python train.py --d_model=96 --d_mlp=384 --init_std_qkv=0.0629 --beta1=0.9
Each number is 128 + 24 x the weight over its row's rms, rounded and kept within 0 to 255. Layers, rows and columns count from 0. Numbers have three digits each. The size before them is the row's rms in percent of the matrix's.

# layer 6 attention output (transposed), 96x96, rms 0.0879, rows 78-95, columns 0-95
091:142121116143153091114110120106143133116142136111167099143128148092132135150129097120100132104153150117110168177125142116126141101142140108132108130119111138110140138080148110157073105119119129135119136106118129112150122129115125154156122095105202188108116122112165164205120156114156146092
098:154126157123119106104121081194131101145173081112110125150198126126143154155099131131149134136113111142110154127115108111079158115122138121119083132113128112121107090118123103148091144082124097167140134130095142113106136149144131140123124128125166127133118149091123124174179147135143159100
098:117114130140068143139138177118164135166116125136137145145072122129096100142108102097133117118181099138117131089136123113176097134107147106140120119130122190114107131103139106133174127137105148114121131111131167109143111105077111121158134114124201128115128153102093151124116141107132140148
099:122114111155158155152149133145105129119123140088144144123153149130126122113109154136157150131136127110122129142117127158163163105131102135113129136106143102124090109180128135113109123105137132115128128147118164164087137133127135096107103158159046133135150112186113048108117124116179095108
108:099119148133093123099123185136170118130151072139138197115104112169128138131106141141158151166141092144125112087104105140120123122130166101130132131132151128127125115092092074133156132151126148121171115154122129075132113094099093131151142139152124124105142136068131131132127153133105138139
102:148152137084124127105138166180116130141170124081121131103161111159130119122188158173133147134134154110111123124120109104088167101126109119112147134101163112146062101076085131112123143117145098135128113138106143119115161122155121129126140115139118127170156116118149141159137126119095169103
099:117130103108115172103153150136153136152108124140136118108099130152142152173137129126128110142154111101133130100161088074159110155106151095156128136127124146078079144076092131134112127142148155125112102113152145109121138099118102087138142102125190098099160120153127155161112151116105147160
103:129143102131125116077110199108121166128139124162143146102075144124138149117193179141140159162147118115147143120092125131122131110109158116153150154118172119093092139088119115110135123147116114113141104153096118115155125078143139128125107121129134147100158098102142132155102149107121100163
101:137126118148098130162107109096094156086111147178164123126128117083117139095131106103134118094174150141148132163128159128186132144159092099143110143110120126142140147146176115116142086149112151120133129127136134159130120136105158159115107133139114166093100102135181099126123125097162087119
115:109106122118105153123123149111123152155119134153123090111118117135133128164122118113104093174131063132127135117151077099149092200108137109144111124157128142101086172118124186127126132147129157120123103116177155122107119102146139096114130104124184121138156108154130172142126139138107116147
108:173116142130136119151139114136128104122135114063106124158167090132108138151130125141113112098112148123105118163146107085057136122137119144117091098125088132139132090125121113146155141109155094169145164100128107113155133174156123103130152105145146108120105175110102141132167113157116169116
098:173137135115117128125130155166119112137133098114141145105162105182115115147150169167129145140133122131111109096090099102065170118107104130107118095121158121163091081110097133115129175120161089135116137134109138110166176121144129121122149125162086108133148137128159129117128116138084142109
104:126115145139112124163141150144153130142160112104108160089147144166094134156102135152123142149131103143125113085171152121062087108096079137087119115147128162147146136115093111124105166162146140093141125145150129127132091117133102131097138145124081151115165133149128109130156145165125095090
111:107113172112114130135107160128140097143151093142120111094103118130105111159111153127097103141108094138123127066127116126098080157111155140125141114136136153125149144130118157140124154159133138139101143104162156114193099102128105124131135115120174077118135122151138159124137113166077181160
105:133111149092112129124121134139095126149139138171113094133135096115135128142138121109120097127109129116115153157152132069109120141118118126121081120134129133125097133126149170124121149109117106161104132116141150137137109127172144119093125112136204152157150117141171173171170122131060171087
116:131108169140062070155108120146106144139142069162112112119104111144113152128142133110127132144111102165134133111074138137098107141139138101142095165151181107116129126122119135122120113158117122183110139120124147100145133109098151192129120106149171138113143120107139145111176135141135144144
112:134129102143165126126133090144178115092141106047113127183163124138112127121095130123131115075149163104122105139143154125109138111163091170116132104112085143176156116163134103130140091118134122102139124139115110129103123171130127110152130119134126102144110143140103122143133166118165104094
106:131117146171144141121155110133131134105150116092140148137139166137153158113082076149148150135151136138124119139148143140124129108161120124098112117136103117121173114142147087133138126110129138078162127155085101104117081161098107162119122132118072180098086145115117106127141139119186110096
# layer 6 attention value, 96x96, rms 0.0947, rows 79-95, columns 0-95
100:131120120155112115133130161114108130134144138115083137157098149133149133149098139132164158135068146121095159145095126152092156124176080124153127099130137147128120158113113121118115166110132083115105163134116108085117116092088144135114135096098166107143108101121195119132149085139136100120
093:125105145093112135116147139142130166151117133145137156141159099109112109117139133121117101099089162077072081114138134075170118153104119126138158124157181117143120127123132129146113156148155089126156110130100138155112120172136126111116130133119104161133131136055098126143138139172133159158
100:093149140145116148141112118101078119102093105118144103100141117158127134132091104152141156114142136101200109138102141172146117144155130139110142157098125145110103129160111156168101101138108197140102119084126110083116172153155130148138143150116162143118150126126129114140136147089125146118
107:142100127082115133117166129145158146148138084159144160114091111097105099102135130139144122154076163091133126163091127121113133097142111146137141108182164153139103144114127117142134109115148083099138111110113139179169086090118133093112130191131100128126125137139138132110157120142148112145
099:124143139127154118159117148155109143081122115123156139109108144151160130154151152138161121116088112091128147111091137162089085086121133155095149131088153153120122082149095127149168136124101124154131147074116102078171146128091138116110112114107136109108114093150115154111135089139122096129
103:135144144096105112110165123154130132130107131132081131156138095152112149131148127125089162116164138114127094149125145111145148179044104137118140123181153106144116138123106168119169147123145077089146111095103120139146118127160140095140177110123097102141150107121119124133097114146145115116
097:125111129153146102106169140165144157114116090127166144093107167143126127088161138111147100118143110170134104083099132154133125158113131131150114095133159141153120142120116132094200123157119120094153142142154119135106134122072133125151176119124111097091172140144120112110144107087148151122
098:107146114162148129116108120156188142116107133127174091111171138154115126123134148115119127112155110124135135114126115097119096156124098110147158122097142136116133121161150127136115119121095078161129131132152137086110172123150074139118090136130123148154160145083094095140182189110139155124
114:154129140103092149123137139128123134132119147128081114141146106113130178107141121100085168148196126168099098152148143125127123182068113098109126134174172103143130153127124140122127130172159112142115134138122109152133097158142112131143167130178094134131118133129086136148155121111159112126
096:135112144149111163113122158108148085133135153152090149182086139116174069189127141129138109131084132130094117138109096138109116130145123140144173089130083104145117121170113127127113163121115125114098155151097116118138097120154152113130068157094136120122116098131135133127110129150112149121
094:085172147149117154162135138113155124120139118103115145119110122130131132156156107115173130151103111088114160137078145156133102104122133168108173125097123100126136102151115120185131128150077137166099145076134122124189113123085131124085088167111136132114116104139135143137136129129125110146
103:128126129112132136137161103089142119107103120122133117148154111120130123103148128131133172145114115113173129145088141176124117107120134139139086117127151095144114126148121153142107130137103149105115094107089117190155071158093132098059087110132133125130132142099192157124155104167126143117
117:155118132083084126125174132133141136170085151110113131112138112102120153142125114117138193140152118161108142162132130093128123145096161160110124104142132098143132132089112125161121151129130135094105126154095130213146124165071113124125149128160115140119090136150126144134105116169114120132
105:148157131123088144140109149150149140104140138093070122164158143107150171139145147091124147114110130204071159128154136155107089187127123140126095114132128125120144099115095149111129150128118100159125151119097137110119130152101112129155113117170132108156107100124086137131150116152146142111
112:145075125140105086101173124135187146145130119130116123120094133114138131113123143137119142151126123099088192112123138127111119096155132139105140089159148111119120137114116115094123158135113079096105153150157154140109174148088126143099152127126139090087084113110131135100182158131135139131
105:101145125147150136141095133094111134110123170132161141162100124099124092140097153148129134120146129079135099164127087086102121119146087113141108138125081137147122118140147123159116115107112161159152117136124146073137114155171154108095111126089128155150122138096163145175088117134094160150
105:154148121139132162138148137129126099130143129158131136116130136143113060124128161161124108111112125102115150154135139141137142116170127123164086134126097157122100110161129152133105112131141115108162071110132113100111073129156148144086090112124161152150179136127199138134177106109151112125
# layer 6 MLP up, 384x96, rms 0.118, rows 0-16, columns 0-95
110:121113111151173137139152125135110157136139126092140171100112105097124150129148105146129089175132096169091189127136142092148126122100138086147161153128143139126110127076122125121119131118145158144091123125163152090148140136158117114105137148115133147133093129140109110096111105139140153050
089:141129150177142148104069130120084130116118117091123102144171114115119131111156154152124141163136157125115102110159127091126143140135147129097134130155082103111155128144105130072104127149095099140114110077146139144140152147162120121113126154148100134065093132151100164157124097133144140097
086:129158157136138125146121134136112156128129126100158089131151137124118134138147056129147097167160155088089132108112138173121103140166142134114148082103086130174119133079134103111102114103113135110108113122171157135099176130150158101115119161132107115101176126151129107136126134132161148120
092:143156111068099142141120121110114165177131189111150136206132122136156135131139109126124105159113103127123156139170137119154136091100141129132106129089129118142129145093088149103123123117079116150132116126100136126100188128137115119156100128151144132148108109108130118162135122138165131081
091:119125171158182102102146119099112122129165133102140129103137125162109099138108095118149129173112137132143133130104141152139154148167134110098095100126102117110128099113099112155149125107153065138076107122108137136137138104110103125136097118148065137119127122122130106143181138177166148156
100:177128140125163145112125123146137131133150123053167134122171149182136131128133113121113140101112149125146137125107110122164110073128120151075142128111125115149145096166106113111117148130122098151163134117139144152113157126140132120117075143102066131117125141090087126148111102163146149093
087:124158149109109111092159183145148105139155137124131169113119127157116118114124126114143129138085078121149128111096103191126119120103132125111115071089129128111104082119088092121121158190127122124124157132127159143148109106091153101126106108134116076129149106084126124148120138132115149146
112:137139154095152143144174129159097153126109144114153138123154107155124132117117111147132153120130145116154110128149099131126157137156102116093122106133118070138141122159102100095130126109117123176091126099129143114101140145149111095136121167139053132119062115124081145120181118151162145112
105:145142133101141153162098182121151083110133181099135150097087161101152137144146121128170126145134106143138100149158120102140101149096160112104134130179122120130156106085109069131154146133101129114130102142151136177126097155114124137145144143078081134114136137116116102138126156143128137136
097:186124124142105166124135171098149140100147123121131120092135148109143093158167109161160094116069119082136144141143154143151112140149128113156140112123099105142131108093108158088096105113158121146164118088135138104134105173110129124149148167093145155092105098124115106126135132114153151135
090:156140157147140167175121127147151098100120103115162118105140123138145147168143102156175129121120039131137119094137160098107127157109124130123108119114135128134123105089119137108158135137155097107184117081116154134155059138127117109117152138136126134125118117151134109149138149121125170101
107:148117132123162169113121146135152160165091126128155139142139101129127156115151127126116107127095130124155151105119093123118143118124180134094114159171098107123080135147126090089158157172132117120133102114107129114109118157127111097078171166070130148109149131127083110140131087116158105111
149:140146127086120150132162120107087205145104168096131133134133144121106118149123117162139146164055125137139122122137097158205139122143130117123151137128114114113126121144084119107139127132168125144142141128123130141112116123095160101102100140107090120107105130137119092140130087126125105073
092:157141123122142110137104141105099106141143154125106149116140166120145155174097137141130132141153108152132158145104086101124076114166115108142148106179086066126120105078120115140147124120102099111102137122120131119120086176153168116130162174145125141132137102096157116114126150084146134125
097:142143131126130081161126153152083140145130160112138114117122132132143127105176123123163131150114102117148121146110079096130105114128173142140126119170129111137107109124104066132098128116134111168153082107145141117115100081152183120089131099145130122150135209115143143120112119139137143104
100:107116175126147140091111113174160117126116135118091127136152152107144130120102147128124113139127095128163095088134102138144153106147164121112121151113140099088157090141125065105128178136150128121142137119147146145161119156123159126142156134082133124102101146062074099147130151130157118127
112:125132130157145087168097128143130111135142125105138101180148149110165118156164102148155122134132090128119087126163100167121123133147134075157139149129130118082097077099096106142124113130114158114112165104141140093127093090167133141114144145123118110096134127105144133095142081111115100163
# layer 6 MLP down (transposed), 384x96, rms 0.101, rows 0-15, columns 0-95
113:115154141133105147145166079129104128163149172087130117115099148177112152141115161157135197114147159131110101125138082112128110121127142084106129121130133113120113139140169093085152127088106168106098166144117140148131134116131122116131129135121170120116093125121109141128096155093120080120
094:111151113137116139118131105104158104155099155125094105147098123131078125155146148121104147077148128129120126143168103166160164118112163135131127205124092150126140132165122109112140114104079122148122109111106122115133138108139144136096113100129159145112133126124138139084169171194126115118
095:122116124145148150167118124151109127108119148093108104136111095158134151110152157133140121098116069101142145088152109168098116125104121149118139133122123106207108148123165142080145096112151124141138124115119162184104125078126115136145151127103121127157133143126085090143164155162135121124
101:132083119103159144171131102127092122127131145130130121135112136104160091139080118162169082153121166150081146122111112134132141164128130162210119138141118139106116130134152125175116135131137106132126105093132159172136136109145148120149103125122108104112101161145088080120105115159122139113
092:117102169157149122104110144124106132099139140143126127168150134184115177140065144146133098180080080105122150108070113155124125132133126132130127165101123159111114129119175136149169158104129162144121082129094130130115107103131125108142134104137152134106136088097104115135144137123126139133
100:137119184119118123147122162107146155146122140148118138103151125160102154146128108145068143138141118154140150190116104102083127148123155125143108119103110135121122142073140131126101118119077142074106128179142117153104124085117140167129109116144167140134165129121110078106114095129139105113
088:076125119167102123104151101131146159122088138154159131123147123114159072149129163133094118110147113155124129129130141116156131137148092118110139134105116141107144165107132158156108097117099176087117134124132109148095148127126094180137120142128105152159108105158142167100138112130152054138
101:104097185118084110140135153084128115151149150090103101114127102087115116106107126148132150131150103086129128079137131089102144121087148148131128124136137160157161148124127129104140115068136139115126122151155118161132128113106202159133164108155154103084146127119134167125121126123123134141
112:164168092118102150131152049150152106140147165111126131098156128123116124145126147139138144092130090191098115155088136173128162125137156114129129101147094143142146154083166091120087137137137114146100123121126115132122123124121133133088148128135160109154101106122147122107148128080101122135
102:111123164153143129104084102126120082110115136100157154048148143147152110133129149121136153132138111175152129135120169140152060133153132133138111206105162118103115121107131135113145104094134125144093133140129140130136140095150130119117157123158127108092120094136135170102112142140134134151
094:122132133123129123147147159134162134142122117103122118126136125152135093112166077127106146145116167160135119128125131166120121149128089153104122106110130107186107115113136115141101162106147080108083130138105165198153101119111169123131106137105162153134140092138165138122145056114157140137
103:124147153111119123142123105141155119128130084104154168143154124104114143129120134110130117157091158121100159122135148105168112102143133125092118114119118144138145107117164095146167135161131133137098107118140189111130118125147172115116103146036103144103160126094140164127133121190139134156
124:137149144116145150124065137102102099149134164093156149104152167156149145045111127105175127140126177118155150120120127122122134101138137166093137169130109122113111115120103129136117109101121156130160147109133051102089156089134130123128152130132110141139116122144156099130129134138126128124
090:098113137134102148152123088092157123146119122119100113117161090127127153122158127106110188159121162119115088124141120131088111167081090161105087093131136119163135158123104139111153078125124134131118112118175158142142136135119118145142167170122145114152153135105152118099089155104118143162
098:080124147130147154158123129123118158120105175096121102090144115134131128110096153138128128171113100127155125171143139071114112126124163132132095123120142125148069128124095137133143135124126145128118127118118172123113075089132160183139160165116107121136129153091170100109109132157165132088
101:101122103131096134082160133141118148137087172100158130098138127099091078129094125156137118140123154121114136149174145088150171141155137157103151139118150113123138129090127137071128124116099141112098120122111137141150130174082094144136144156183162154101118134118138119130160131088115119120